config.toml
num_hidden_layers = 10
hidden_size = 192
num_attention_heads = 6
num_key_value_heads = 6
head_dim = 64
intermediate_size = 768
vocab_size = 1024
hidden_act = "tanh_gelu"
norm = "layernorm"
norm_place = "pre"
norm_eps = 1e-05
positions = "learned"
qk_norm = false
attn_scale = 0.125
bias = "all"
tie_word_embeddings = true
parallel_block = false
init = "normal"
init_std_qkv = 0.023
init_std_o = 0.023
init_std_up = 0.023
init_std_down = 0.023
optimizer = "soap_variant"
learning_rate = 0.00754
beta1 = 0.95
beta2 = 0.95
weight_decay = 0.093
lr_head = 0.00817
max_grad_norm = 2.0
warmup_steps = 200
schedule = "wsd"
decay_fraction = 0.833
decay_shape = "linear"
final_lr_fraction = 0.05
batch_tokens = 65536
max_seq_len = 512
doc_mask = false
train_tokens = 204200000
max_steps = 3116
dataset = "wikipedia_en"
Each number is 50 + 15 x the weight over the matrix's rms, rounded and kept within 0 to 99. Layers, rows and columns count from 0.

# q: layer 5 attention query, 384x192, rms 0.154, rows 156-191, columns 0-95
# k: layer 5 attention key, 384x192, rms 0.144, rows 156-191, columns 0-95
q156:32 53 50 30 56 60 61 43 47 66 25 61 57 49 58 55 48 18 29 55 57 32 81 36 31 47 24 64 39 51 42 75 50 54 25 94 66 66 24 30 51 56 60 40 57 45 39 29 49 52 65 72 41 50 60 35 40 70 28 69 40 47 45 58 55 80 53 55 50 44 27 70 38 34 44 52 60 57 46 63 49 58 34 53 45 36 69 51 64 42 39 41 47 47 56 55
k156:58 81 45 43 71 38 59 64 65 83 33 51 36 55 64 39 59 58 45 42 48 29 53 64 72 43 39 60 46 49 37 58 46 43 37 56 55 58 73 34 59 45 59 43 50 53 53 47 38 73 64 50 58 37 28 29 43 52 48 32 68 58 39 09 62 58 91 49 35 34 41 46 80 55 53 47 37 59 54 43 44 26 71 71 52 46 54 45 55 59 50 64 45 69 77 40
q157:35 80 38 57 37 36 60 40 32 56 88 63 29 44 47 56 74 36 62 65 63 55 40 55 55 50 61 45 75 40 83 41 26 69 67 24 75 58 65 50 29 64 91 65 45 68 62 55 55 36 48 42 56 28 30 27 63 29 51 43 28 57 58 23 37 88 55 52 43 37 66 42 42 59 61 71 44 69 49 19 65 50 54 30 56 59 58 40 61 50 65 52 44 56 47 43
k157:18 70 56 46 44 45 72 53 53 45 49 40 67 47 35 68 65 62 51 24 40 42 60 64 40 45 33 41 52 42 45 42 45 54 44 64 51 42 68 28 74 21 47 76 52 56 76 52 66 42 58 56 45 47 47 50 68 33 52 61 32 76 44 78 52 90 37 38 43 69 73 39 56 24 62 44 75 75 49 57 56 46 43 44 44 47 50 47 50 74 46 50 39 54 54 41
q158:56 54 36 30 51 52 41 54 52 52 57 38 48 40 43 52 38 59 67 75 48 56 20 71 41 67 61 50 50 65 71 61 40 26 68 35 35 61 47 29 53 37 57 41 33 42 31 20 16 52 49 35 36 32 26 35 55 28 60 47 47 70 54 70 46 48 48 30 45 48 50 48 36 46 62 15 32 44 56 48 45 64 57 61 47 70 36 34 42 50 46 65 76 33 39 50
k158:75 50 43 25 52 63 50 46 41 28 40 60 46 38 27 61 29 51 63 68 60 35 17 38 71 57 38 50 52 56 49 43 81 35 46 63 22 44 29 46 24 51 48 46 40 36 68 51 45 57 57 64 40 33 68 58 63 50 52 61 48 67 56 80 44 23 45 58 41 37 34 38 38 46 40 45 60 47 40 40 49 73 57 54 61 50 66 40 41 42 76 22 98 81 72 45
q159:79 39 47 11 45 64 62 55 36 33 54 33 52 46 55 45 54 53 50 53 56 59 26 52 55 59 43 39 71 78 54 54 44 50 33 21 56 47 40 45 27 34 44 43 70 57 67 45 38 35 52 69 56 53 56 37 54 31 49 60 34 70 31 55 78 33 56 44 64 27 46 66 37 20 53 66 45 64 36 38 59 71 55 20 55 43 72 38 57 61 63 44 32 61 63 47
k159:66 17 31 35 52 61 45 59 54 57 26 66 55 58 37 50 39 37 36 41 65 72 39 48 54 57 55 44 55 49 48 65 41 70 50 49 46 49 67 46 49 49 58 56 57 38 45 59 33 57 45 66 58 53 17 49 41 31 61 58 55 66 65 66 32 74 57 40 50 47 44 58 43 63 80 55 27 75 32 62 62 45 50 48 32 66 74 51 42 73 44 55 50 44 76 60
q160:68 44 65 68 48 82 65 64 56 63 48 28 67 58 41 62 73 49 50 47 34 48 65 02 49 82 72 72 19 24 73 34 64 52 53 48 57 63 87 50 68 63 33 18 49 56 64 50 31 46 25 55 46 65 76 66 22 54 46 58 37 49 46 69 48 50 22 19 38 53 51 41 44 59 58 69 63 45 60 87 42 41 58 58 61 51 62 52 26 63 36 56 37 60 57 32
k160:58 53 52 43 72 59 38 79 56 59 43 52 61 75 36 56 54 22 50 54 77 31 39 49 36 60 85 19 33 57 50 53 32 31 42 32 44 55 64 59 55 38 45 53 49 57 44 46 27 86 46 50 64 57 48 46 47 34 42 16 51 34 49 63 48 43 33 26 55 46 65 82 53 93 51 69 60 94 68 97 56 75 93 23 29 68 49 64 56 54 41 75 66 48 72 46
q161:46 73 39 72 39 36 48 43 85 41 67 49 50 29 79 65 44 32 48 55 36 51 48 55 87 56 70 30 57 65 50 40 51 51 87 36 48 53 75 52 50 41 65 46 72 44 33 35 23 68 41 39 64 38 57 31 43 57 55 27 43 50 51 44 59 38 49 60 45 70 51 52 53 56 57 54 28 41 54 47 81 72 47 56 55 61 38 54 57 64 56 60 74 43 48 35
k161:35 43 40 66 42 28 73 48 57 43 72 49 59 55 56 61 48 37 29 66 38 68 57 40 64 54 31 39 72 56 73 51 36 54 71 61 28 38 70 51 46 49 46 44 67 37 39 58 48 42 43 66 58 70 65 60 42 41 56 74 58 58 70 88 65 53 50 79 50 64 22 46 54 52 55 64 53 44 78 43 48 56 47 69 54 55 51 57 66 61 75 58 72 40 51 48
q162:28 41 32 75 56 41 48 27 48 38 52 66 67 31 36 17 43 38 56 78 38 24 34 51 52 63 49 27 45 49 34 55 50 33 73 68 47 49 40 45 51 57 60 30 38 52 57 40 40 71 46 32 27 41 37 59 36 41 60 15 56 61 36 46 43 46 69 46 34 50 47 36 44 60 58 63 33 37 44 59 52 36 54 43 35 49 68 34 36 66 72 57 49 44 68 61
k162:73 57 31 74 41 62 38 47 24 42 39 49 31 22 49 66 30 52 53 88 26 24 22 55 35 31 51 46 48 60 75 57 54 31 54 61 29 63 44 60 45 63 47 47 35 20 55 52 27 49 43 44 28 47 71 59 44 63 56 43 76 27 46 52 55 51 49 36 58 69 38 17 37 77 56 57 48 11 46 61 45 60 33 68 64 68 66 27 64 57 55 40 60 54 81 31
q163:29 38 45 54 69 40 48 54 59 33 45 54 59 48 57 52 30 65 66 47 41 54 62 35 33 39 48 53 53 54 29 70 70 62 32 89 51 51 50 56 65 67 34 55 64 25 46 35 39 60 45 45 61 58 53 46 48 44 34 57 61 41 67 69 84 54 55 67 60 42 51 77 39 30 46 22 59 17 55 44 28 41 22 70 48 19 56 46 62 40 46 45 59 59 45 49
k163:66 40 45 56 57 49 30 40 47 42 49 58 52 19 55 63 26 52 55 68 69 69 57 38 57 48 71 59 56 63 29 55 86 63 60 40 56 23 30 65 42 73 54 44 45 43 38 53 56 49 47 71 29 53 43 35 30 55 27 47 56 50 59 32 71 25 57 70 25 49 55 68 40 79 21 30 39 34 68 31 71 41 67 56 47 51 24 56 43 53 60 52 62 66 28 39
q164:63 46 32 58 58 27 57 42 66 59 52 39 41 13 59 58 57 49 37 57 40 42 58 34 64 61 49 58 63 60 67 28 59 29 77 49 57 31 68 55 47 31 50 26 47 43 49 66 52 45 44 55 58 43 61 78 55 43 49 45 69 32 51 30 48 48 61 72 48 69 47 36 41 46 39 45 35 45 34 77 62 57 58 44 39 51 44 61 54 39 77 60 69 48 68 44
k164:52 44 57 74 30 58 71 66 58 43 64 40 41 43 43 51 61 55 53 40 44 70 35 39 32 54 32 32 35 53 62 34 31 38 29 56 58 42 55 50 56 48 21 47 49 55 26 58 48 58 34 18 47 44 38 69 75 58 57 55 74 51 80 56 51 46 40 48 52 65 40 51 65 69 70 45 32 21 50 71 59 48 47 47 71 59 53 57 75 83 78 47 66 41 24 45
q165:62 33 49 17 46 59 58 77 37 49 59 76 53 42 47 22 41 53 46 29 40 44 27 35 72 44 74 37 57 31 57 49 63 53 21 41 47 32 13 58 50 16 37 61 41 47 24 54 74 59 60 50 15 62 55 57 45 46 62 56 59 42 52 31 55 37 40 44 60 41 61 59 52 31 76 38 37 42 75 37 44 43 48 51 56 66 32 40 47 65 40 41 45 44 65 59
k165:74 20 48 36 48 39 11 53 52 40 60 57 40 29 63 47 28 38 71 43 34 54 34 40 39 56 71 59 53 58 52 59 64 54 48 50 40 38 14 34 37 55 54 77 33 40 62 53 74 25 40 36 41 69 55 54 76 54 50 23 53 15 46 48 57 50 24 74 71 55 59 51 63 35 21 46 54 35 61 07 44 51 44 11 51 42 57 34 58 14 29 34 39 24 30 80
q166:56 42 54 58 48 49 68 40 21 64 30 62 30 64 48 43 50 55 38 51 65 39 37 58 56 64 50 47 65 46 62 53 55 47 51 76 55 54 39 58 54 48 54 57 57 49 64 52 35 54 69 60 38 44 54 36 41 57 47 39 47 51 52 54 43 43 52 41 48 46 73 24 29 55 62 53 43 59 42 72 57 29 26 53 46 50 45 20 36 53 53 44 48 54 83 36
k166:70 51 72 23 69 26 51 62 41 63 35 69 57 49 22 54 46 31 57 55 50 54 51 51 26 48 52 62 46 43 52 46 51 44 49 60 18 33 43 48 39 31 65 69 29 51 75 62 52 62 59 53 43 38 26 27 62 37 53 25 42 46 33 44 60 62 42 39 62 41 63 34 68 53 58 42 60 46 47 52 33 60 67 49 30 37 48 52 54 57 39 34 47 44 66 38
q167:28 45 56 34 48 42 58 58 52 51 38 64 41 49 63 63 57 55 52 37 40 61 57 51 68 62 46 48 44 53 61 61 45 53 39 59 69 36 52 45 43 33 47 57 52 58 34 63 44 41 51 45 72 63 63 56 37 83 43 68 34 44 40 71 49 73 43 59 29 45 35 77 85 15 52 45 27 16 36 52 47 41 58 81 65 45 19 46 30 40 39 35 56 43 45 46
k167:46 42 41 59 47 00 31 62 79 43 50 86 53 69 61 48 58 33 53 53 47 59 47 44 71 67 65 25 59 62 42 47 56 57 36 84 66 27 44 59 50 62 38 56 43 70 56 39 69 41 51 50 57 64 68 73 43 64 36 58 43 44 62 43 50 55 53 62 37 53 60 60 63 34 54 67 46 23 60 38 61 52 42 68 46 35 16 42 35 32 56 43 52 45 38 70
q168:54 66 55 71 72 58 58 36 36 38 23 51 41 50 38 22 47 44 42 66 86 31 48 54 25 55 79 54 65 48 48 47 33 52 65 66 43 42 31 53 28 73 55 44 48 52 59 54 40 48 64 55 31 56 44 41 58 59 52 63 57 75 51 59 80 54 62 42 68 27 73 39 49 58 47 71 54 82 32 52 42 30 62 33 30 63 42 27 53 77 52 56 27 69 75 44
k168:34 49 49 41 80 49 53 53 53 67 43 62 49 57 42 40 51 54 54 54 56 61 41 38 28 48 39 80 45 44 41 48 50 28 32 30 38 57 41 54 27 24 75 58 41 50 60 62 63 62 58 27 41 33 35 23 27 52 62 41 77 35 24 42 50 42 52 38 49 41 64 48 45 53 41 37 24 42 54 54 31 54 40 49 40 42 51 59 41 72 23 67 36 65 68 51
q169:25 39 47 36 49 67 36 34 43 26 67 38 37 23 53 31 52 56 52 58 36 46 82 54 42 44 55 67 58 47 56 30 54 48 22 45 52 60 49 61 29 56 56 76 56 61 40 43 79 43 41 45 52 37 62 66 59 67 32 46 34 42 51 69 40 50 50 60 23 31 77 34 31 39 49 66 45 44 81 32 69 46 19 45 78 43 43 63 64 41 48 28 67 60 37 45
k169:23 46 72 51 49 31 53 50 52 37 53 32 39 36 79 56 59 63 72 48 48 76 70 45 47 48 34 54 57 29 21 39 46 24 67 47 66 59 31 49 40 39 78 74 36 44 36 61 53 54 39 54 34 70 67 56 60 56 28 41 49 60 62 60 39 63 41 44 21 28 79 65 63 40 42 37 70 53 71 24 64 49 37 63 62 35 39 58 48 51 54 20 67 58 24 58
q170:48 56 51 45 34 63 70 46 33 56 41 40 51 34 41 52 55 51 36 45 41 42 31 59 35 67 37 57 52 43 54 44 41 38 46 39 49 73 18 56 82 46 77 46 37 53 65 54 64 30 48 53 44 39 45 41 59 66 24 30 60 47 61 58 38 62 51 51 37 45 61 28 62 53 48 81 59 37 33 36 50 44 43 48 83 65 38 29 51 68 52 21 35 56 65 52
k170:32 51 55 49 59 59 63 58 29 82 24 42 46 56 48 50 46 56 54 41 36 31 31 55 27 36 58 56 61 39 43 39 50 28 60 67 53 63 36 69 59 48 50 61 55 51 70 47 66 66 38 36 21 31 55 63 61 44 40 39 45 56 53 49 25 70 59 54 06 59 48 44 48 28 63 60 66 31 37 67 38 33 34 56 62 27 65 26 68 33 38 45 70 53 38 31
q171:58 68 54 78 43 34 49 32 39 58 58 50 35 50 25 41 56 61 61 59 58 38 35 67 45 43 59 38 63 57 69 15 67 29 81 33 26 37 68 55 46 67 59 39 53 48 66 64 32 47 44 25 40 53 78 36 64 40 68 46 72 43 29 23 61 31 44 71 68 80 51 16 56 59 37 59 54 49 31 55 50 38 30 30 27 63 30 33 24 55 57 51 53 43 44 39
k171:69 35 40 67 45 76 50 22 35 25 46 64 58 39 27 51 25 52 38 69 61 51 65 45 43 48 22 43 64 56 50 43 36 39 70 49 33 51 41 65 57 71 41 34 31 43 71 45 38 55 53 46 32 47 52 65 54 46 85 62 59 44 46 61 45 43 35 35 79 80 62 57 43 68 47 46 72 40 35 70 39 62 42 51 52 45 78 38 58 46 60 45 51 39 52 49
q172:57 71 47 45 36 55 38 79 29 89 53 28 58 47 48 54 73 73 40 42 21 39 36 38 41 50 45 59 36 37 64 63 35 41 24 54 33 47 37 33 58 38 30 16 42 54 34 53 58 67 52 58 49 70 58 51 73 49 44 63 20 30 37 21 40 64 38 51 49 59 59 55 26 22 64 43 70 25 52 18 42 61 56 39 77 59 57 38 24 39 43 57 47 41 48 59
k172:45 64 28 49 27 76 41 44 34 31 50 43 36 55 53 30 37 50 50 38 26 29 18 66 55 47 65 38 57 54 40 60 55 43 59 44 51 50 44 40 70 67 39 55 54 47 57 39 37 59 69 49 43 51 60 48 61 68 50 63 33 57 34 55 33 65 54 67 62 58 51 44 41 39 72 53 67 48 17 51 59 37 43 48 59 60 70 39 57 46 53 68 66 34 66 40
q173:58 69 79 57 46 49 56 45 58 37 51 53 53 38 32 53 56 31 60 31 51 71 64 62 45 57 62 44 57 57 55 47 45 63 39 42 36 41 68 70 41 56 71 58 39 52 37 53 60 34 65 42 55 50 58 27 59 53 69 52 38 50 45 59 50 50 51 44 53 47 40 50 69 63 45 71 54 45 44 32 55 46 66 56 59 49 37 50 64 49 48 39 29 68 50 48
k173:56 40 61 57 66 63 51 46 76 47 52 70 58 65 31 52 64 46 35 29 49 56 63 59 49 61 58 54 44 46 46 34 67 62 45 55 73 50 47 55 42 24 34 44 59 44 45 47 65 41 67 33 63 60 58 48 35 52 65 46 41 56 49 59 58 43 68 33 55 68 63 54 57 36 16 40 38 73 43 46 48 43 51 38 46 32 33 53 41 62 58 60 46 32 51 58
q174:69 63 38 28 59 59 43 59 56 42 44 38 42 44 53 47 56 56 52 42 48 49 23 63 40 38 77 53 61 67 65 55 48 46 45 55 54 43 41 60 55 46 32 53 48 56 46 69 38 61 54 52 24 47 27 38 99 61 54 63 64 66 77 62 40 45 60 42 36 56 51 58 56 24 54 40 34 37 36 28 20 28 63 42 65 41 62 25 56 45 52 55 53 67 51 63
k174:17 38 51 45 29 41 32 39 42 32 35 33 65 58 35 37 24 80 50 45 26 56 31 37 59 57 60 59 65 39 36 39 61 48 61 58 28 44 23 58 58 35 46 41 52 40 64 41 76 48 51 36 49 54 46 38 62 71 42 49 31 56 43 57 41 35 53 28 44 48 68 61 41 39 38 27 49 34 33 40 54 48 39 73 42 23 61 42 67 50 44 46 56 39 29 39
q175:46 31 44 56 59 48 43 54 54 39 51 49 73 66 59 59 68 66 50 51 47 63 21 21 57 42 29 76 56 42 72 55 54 41 67 22 53 67 49 50 77 36 39 31 61 46 62 46 29 51 30 43 41 40 37 51 06 30 43 63 61 67 59 57 62 30 42 40 56 49 39 49 61 43 64 34 44 50 62 87 47 71 61 51 36 68 45 41 26 40 82 59 66 41 57 54
k175:78 34 37 37 71 82 40 53 59 61 39 44 51 47 37 47 48 58 57 63 55 35 26 39 44 61 55 33 28 83 52 52 38 62 34 39 37 57 49 60 59 57 58 46 46 58 42 36 18 50 33 74 45 48 53 62 48 45 47 54 53 30 56 41 28 38 32 40 66 52 49 53 34 49 65 57 51 69 62 72 45 65 70 25 38 64 64 39 48 37 48 63 55 38 61 53
q176:64 53 56 49 77 99 50 56 37 46 59 48 52 52 38 30 66 53 40 55 61 40 76 44 46 49 55 57 65 45 59 46 23 62 49 44 57 66 55 37 54 50 70 64 28 51 43 37 70 52 50 59 46 60 57 77 28 59 36 61 23 35 45 51 54 38 56 52 47 38 67 65 38 55 24 54 54 75 79 21 74 51 61 58 60 23 78 64 49 55 54 70 49 52 41 38
k176:64 49 52 70 69 65 29 51 65 40 64 24 25 32 63 37 58 82 45 44 59 42 63 49 47 31 42 65 36 55 64 56 36 50 33 32 77 83 65 50 53 55 57 50 55 56 44 60 46 49 23 66 53 64 86 65 34 73 58 51 43 61 49 75 40 63 28 40 41 50 76 79 49 43 60 61 42 61 92 50 77 37 58 19 81 53 64 41 39 66 52 56 66 66 41 56
q177:59 65 45 44 42 64 50 52 64 48 45 52 50 41 35 22 51 38 52 54 46 65 29 53 37 54 57 50 63 49 38 53 40 49 45 42 44 61 39 58 33 53 72 73 45 59 47 59 43 48 43 63 55 52 81 42 57 54 48 56 54 68 39 85 45 42 37 53 47 18 80 65 67 54 30 55 58 61 47 51 61 55 66 41 54 42 38 59 72 61 55 42 32 56 61 50
k177:43 29 60 39 85 51 52 49 56 71 28 67 41 43 72 38 46 55 57 63 48 50 62 33 61 67 52 66 48 50 53 36 44 42 29 21 47 77 54 68 37 56 69 50 48 63 15 56 47 45 48 43 58 62 52 43 55 60 51 51 55 32 60 64 40 61 65 62 27 42 72 35 26 45 46 49 48 55 68 38 45 44 30 60 48 49 28 53 18 46 73 45 67 49 72 73
q178:42 33 59 45 34 47 45 70 36 92 55 66 69 69 47 37 55 76 60 54 64 30 16 29 48 19 57 28 37 62 59 52 68 77 41 62 43 55 30 40 51 52 49 55 67 47 67 53 49 59 76 30 37 64 67 37 50 41 40 35 66 48 47 34 79 36 69 32 42 47 43 48 66 67 65 39 63 40 48 23 55 64 34 71 59 51 32 57 39 44 16 55 25 33 54 62
k178:43 59 32 26 78 51 58 65 57 51 70 56 45 53 48 50 48 32 64 68 53 48 51 46 34 56 72 34 55 50 29 78 66 55 48 44 33 54 37 45 48 41 47 56 32 63 73 32 86 34 70 42 30 23 78 53 51 28 69 45 53 53 38 59 49 65 74 59 66 54 63 33 59 69 59 54 59 45 31 54 75 49 50 57 44 64 40 51 52 03 64 47 15 39 59 36
q179:51 82 57 43 34 31 43 53 26 46 47 44 47 47 49 52 48 57 30 45 52 54 27 58 20 42 60 71 33 44 44 42 45 36 52 37 51 36 17 50 44 60 38 41 48 55 46 49 40 50 44 36 48 41 31 46 78 75 71 50 36 51 42 42 64 84 48 49 62 38 46 26 52 50 66 51 30 52 25 15 30 43 37 39 51 39 65 21 42 66 34 58 35 33 52 54
k179:27 61 56 27 57 21 48 55 58 60 56 67 73 63 38 56 53 54 74 43 45 31 49 40 58 44 39 56 68 37 57 56 53 33 60 67 34 21 40 39 46 38 61 74 56 50 84 50 65 53 63 40 46 39 35 45 50 38 55 38 39 48 34 37 53 60 58 55 56 53 47 36 38 40 42 41 44 47 33 36 41 64 37 74 43 45 33 56 56 50 36 53 49 50 58 28
q180:47 55 43 51 27 28 46 75 39 46 58 47 29 41 74 49 50 55 29 73 72 73 61 41 60 48 48 50 61 33 44 69 52 51 47 30 69 47 69 38 25 27 58 35 56 65 48 72 49 65 53 63 64 85 48 62 53 30 54 60 34 69 34 63 74 63 38 42 42 62 34 39 46 58 51 32 22 31 63 56 48 39 48 26 68 53 21 67 24 49 43 47 48 44 59 48
k180:52 62 52 42 17 51 62 72 47 32 55 55 56 48 88 56 50 43 46 78 55 46 52 57 74 59 40 40 72 62 36 64 48 45 47 33 54 58 59 44 52 59 40 66 61 53 51 75 39 41 45 85 60 50 68 58 63 42 51 70 51 70 83 71 58 55 27 68 39 41 32 63 69 45 61 72 23 17 50 62 62 53 29 62 42 47 49 67 53 56 42 27 53 54 41 50
q181:54 56 43 29 73 52 59 57 41 59 36 54 77 62 63 51 61 63 51 21 55 37 54 44 27 29 66 50 34 33 24 53 35 49 38 49 33 32 49 41 79 48 40 54 44 56 79 46 49 41 54 43 34 49 33 45 55 67 33 62 37 57 32 34 43 61 40 51 75 21 57 58 71 63 68 28 70 44 23 30 46 49 41 49 47 43 58 52 67 35 51 50 47 48 62 56
k181:41 52 33 48 56 45 50 23 52 48 45 47 65 67 41 30 57 52 47 25 33 29 31 50 35 39 60 48 47 65 59 61 57 56 65 37 20 48 43 47 58 57 55 69 42 46 61 36 70 27 36 29 46 47 40 29 47 74 69 26 46 48 37 24 41 41 55 30 72 53 62 38 44 35 49 75 59 59 12 42 47 37 58 45 56 51 27 42 43 44 37 74 30 28 51 56
q182:60 48 39 69 63 52 49 64 41 35 46 44 61 66 51 46 44 44 64 52 52 31 74 28 56 41 56 53 51 44 23 66 57 73 31 82 65 53 67 53 46 64 40 51 51 55 52 38 36 77 51 58 60 62 50 66 27 68 71 61 60 38 70 55 51 38 55 72 33 77 28 59 57 44 25 48 56 56 33 84 55 46 49 57 13 24 77 68 72 53 53 64 40 63 35 55
k182:55 70 61 47 56 29 61 49 78 62 60 50 52 41 51 58 39 41 71 50 34 69 76 52 73 46 57 71 52 38 67 23 60 52 53 53 46 31 40 44 54 27 69 61 41 62 44 66 29 57 54 35 63 57 29 18 50 42 64 29 39 34 44 43 85 46 57 43 65 68 45 50 45 82 38 34 33 46 53 53 52 53 62 49 40 59 39 74 64 63 63 56 43 40 37 51
q183:54 58 43 64 35 47 65 34 28 43 78 47 53 45 67 65 45 65 35 50 45 60 24 47 87 33 15 69 44 63 49 43 49 39 51 04 72 38 80 49 39 30 79 69 33 37 50 56 65 65 72 54 58 48 24 35 72 30 57 46 49 91 39 23 42 51 31 31 58 28 68 56 46 62 65 72 58 34 53 43 56 47 76 17 33 53 44 50 60 39 59 68 52 29 46 38
k183:41 64 45 57 18 46 75 67 60 35 64 27 48 23 84 38 68 55 39 40 57 04 57 53 63 47 12 44 21 60 49 45 65 70 45 40 30 74 82 16 42 42 30 68 74 44 43 53 42 61 79 26 45 41 34 25 64 43 50 60 37 49 56 35 61 49 42 49 48 60 73 53 53 41 48 36 70 63 40 51 76 57 51 33 48 57 43 74 53 39 25 83 53 43 67 67
q184:55 46 45 61 29 36 56 40 62 27 44 76 50 55 44 54 38 40 62 51 43 39 48 59 61 69 68 40 54 47 36 39 50 59 59 46 49 43 40 64 54 61 67 51 42 48 54 39 36 62 60 29 55 49 43 44 35 56 68 20 56 70 51 52 70 47 67 43 50 60 33 48 38 65 54 65 36 68 54 67 41 63 39 35 32 49 47 40 60 54 51 42 52 37 42 39
k184:63 60 74 47 39 33 46 59 58 48 41 54 64 46 52 67 56 38 49 47 57 69 61 60 56 58 62 74 51 49 67 53 66 22 51 62 51 18 52 47 29 31 50 63 42 54 49 61 47 53 51 41 65 53 45 47 45 23 42 40 55 28 52 41 69 39 41 39 64 43 52 51 64 56 51 37 61 41 62 47 38 56 59 40 49 40 43 60 60 64 38 52 47 57 44 57
q185:67 11 44 48 53 68 45 45 57 39 22 78 51 41 38 22 38 25 60 48 79 40 69 19 78 46 48 56 61 48 41 47 59 50 58 69 49 63 47 52 36 34 63 49 52 55 46 70 49 59 55 46 45 69 80 42 29 54 30 44 76 59 63 64 68 41 59 49 45 53 60 53 57 47 53 57 36 56 69 68 52 56 40 77 42 67 42 59 66 40 37 39 39 42 75 36
k185:60 17 46 58 65 40 50 49 49 63 37 73 32 43 73 36 53 17 49 55 42 78 54 36 26 68 53 53 47 47 47 63 39 47 41 53 50 65 36 57 04 32 76 70 20 44 37 48 51 29 57 44 45 49 62 50 72 72 45 20 76 31 48 34 55 49 42 49 63 33 72 55 95 71 52 50 53 50 62 57 52 46 57 43 13 59 56 42 46 42 31 42 48 34 67 70
q186:35 51 39 89 47 34 55 38 56 59 69 46 45 25 75 45 47 29 47 92 64 57 40 50 58 69 70 43 43 26 53 49 52 77 90 63 81 63 44 50 33 61 56 48 28 53 55 40 50 46 44 41 58 37 37 61 49 37 31 26 46 63 77 50 31 83 71 22 46 51 69 39 32 62 61 22 59 55 40 43 71 55 72 45 49 52 45 45 56 41 74 73 58 34 49 63
k186:30 63 27 54 24 57 68 53 29 32 64 33 56 73 22 43 53 58 50 50 35 44 20 41 19 35 40 24 34 64 37 63 56 39 38 66 41 67 61 47 41 53 60 60 48 46 55 42 68 22 67 58 45 51 68 47 48 41 23 43 67 56 60 65 61 46 63 41 40 66 65 34 59 71 52 56 39 51 49 36 55 67 55 58 56 62 34 51 36 63 39 42 31 54 69 41
q187:57 54 54 36 51 46 64 56 21 30 56 58 49 54 31 54 59 56 62 47 80 69 49 56 67 70 65 47 69 62 66 43 37 50 51 35 62 54 69 51 43 33 59 64 27 54 65 61 41 40 61 39 60 37 38 51 62 45 68 40 40 51 66 46 38 68 46 44 51 51 35 26 31 37 53 41 39 64 48 48 66 47 44 39 40 52 46 37 52 57 68 50 53 40 47 34
k187:59 55 79 23 83 36 63 65 62 53 41 74 73 45 30 66 64 45 56 40 41 67 69 33 36 58 48 65 45 38 46 50 46 62 42 57 47 28 46 43 30 19 61 64 37 63 64 66 63 44 58 48 51 41 35 42 59 27 49 41 40 56 45 63 56 61 56 33 48 48 49 46 49 54 43 53 45 66 45 52 57 42 63 41 38 47 52 65 51 68 38 38 42 53 51 44
q188:57 44 47 35 58 71 64 57 41 49 54 44 35 45 57 56 48 34 54 70 49 61 48 50 41 53 51 51 40 36 30 37 53 41 46 40 72 28 62 25 40 48 28 70 40 66 26 50 53 29 42 65 67 48 77 51 58 45 54 42 50 48 73 58 55 59 46 65 42 56 63 61 40 44 13 49 33 26 52 36 59 64 53 41 49 44 53 29 54 20 68 52 49 42 50 41
k188:17 40 42 70 79 25 34 67 67 52 46 47 52 60 63 59 67 56 35 43 48 60 52 33 67 39 45 42 34 44 54 38 55 64 47 49 74 62 64 40 47 78 75 50 48 49 39 35 62 50 52 40 44 38 43 40 46 71 25 58 51 58 74 55 40 62 72 50 28 46 46 49 49 46 44 43 67 51 53 27 59 50 50 68 51 74 42 35 41 51 63 46 37 42 48 68
q189:49 37 55 61 47 56 63 44 66 58 39 44 66 54 65 47 33 32 36 40 57 39 82 56 45 79 58 51 41 57 46 41 32 40 48 59 49 79 58 40 44 61 52 34 33 52 65 65 35 61 56 54 58 85 52 74 56 55 28 40 66 55 63 39 42 57 60 41 33 45 64 55 44 90 43 61 67 57 43 63 51 51 57 53 57 21 55 64 54 64 31 32 47 63 42 50
k189:24 81 51 56 33 41 64 55 51 67 42 34 49 46 76 34 67 56 53 38 63 61 80 37 42 54 54 65 50 23 31 49 52 34 45 42 44 54 52 56 19 28 51 48 51 69 46 52 56 61 43 34 65 56 56 32 56 45 37 39 61 47 45 43 62 56 39 42 30 20 42 70 60 66 50 58 45 43 67 59 40 41 55 49 56 48 29 66 54 78 31 54 70 63 31 59
q190:45 63 35 99 27 34 75 57 50 58 53 36 47 47 66 71 53 43 26 87 25 41 44 58 82 58 61 71 20 57 43 44 55 56 64 35 60 34 91 51 39 48 67 57 51 51 38 36 47 52 58 44 52 40 42 35 51 33 75 31 47 66 32 34 50 52 40 44 57 37 52 39 65 46 68 65 44 27 33 51 34 53 51 37 24 73 46 53 45 66 49 59 42 48 46 48
k190:50 62 47 75 10 39 52 51 51 47 58 35 39 44 48 50 45 16 34 63 54 41 54 55 63 50 39 13 42 41 58 44 51 58 63 44 39 56 65 34 67 70 26 28 80 46 56 70 33 81 73 79 53 63 48 35 33 28 48 51 54 68 47 58 69 51 44 65 54 69 54 58 58 55 71 38 50 22 56 70 27 69 50 23 48 43 37 47 74 40 40 65 64 57 47 54
q191:35 65 22 54 52 32 74 48 55 65 55 36 58 31 41 73 40 26 64 61 41 26 64 71 48 56 68 55 62 47 37 55 31 49 53 33 36 48 80 53 76 40 67 58 50 40 64 23 15 60 62 48 37 35 28 48 35 40 59 25 61 76 31 45 48 53 44 24 37 31 30 28 62 47 56 62 56 43 26 67 47 62 31 21 24 68 44 74 62 49 65 38 46 57 65 49
k191:60 74 67 34 41 61 90 57 29 86 34 20 65 39 38 55 57 32 27 65 35 59 57 70 31 52 36 53 33 48 63 39 41 62 52 27 34 47 51 36 51 51 50 29 55 50 49 58 41 71 44 49 49 51 51 40 36 29 61 49 64 61 41 51 51 59 60 42 34 52 20 43 68 43 69 75 62 47 35 64 17 46 58 26 68 50 74 56 76 63 68 62 41 83 55 58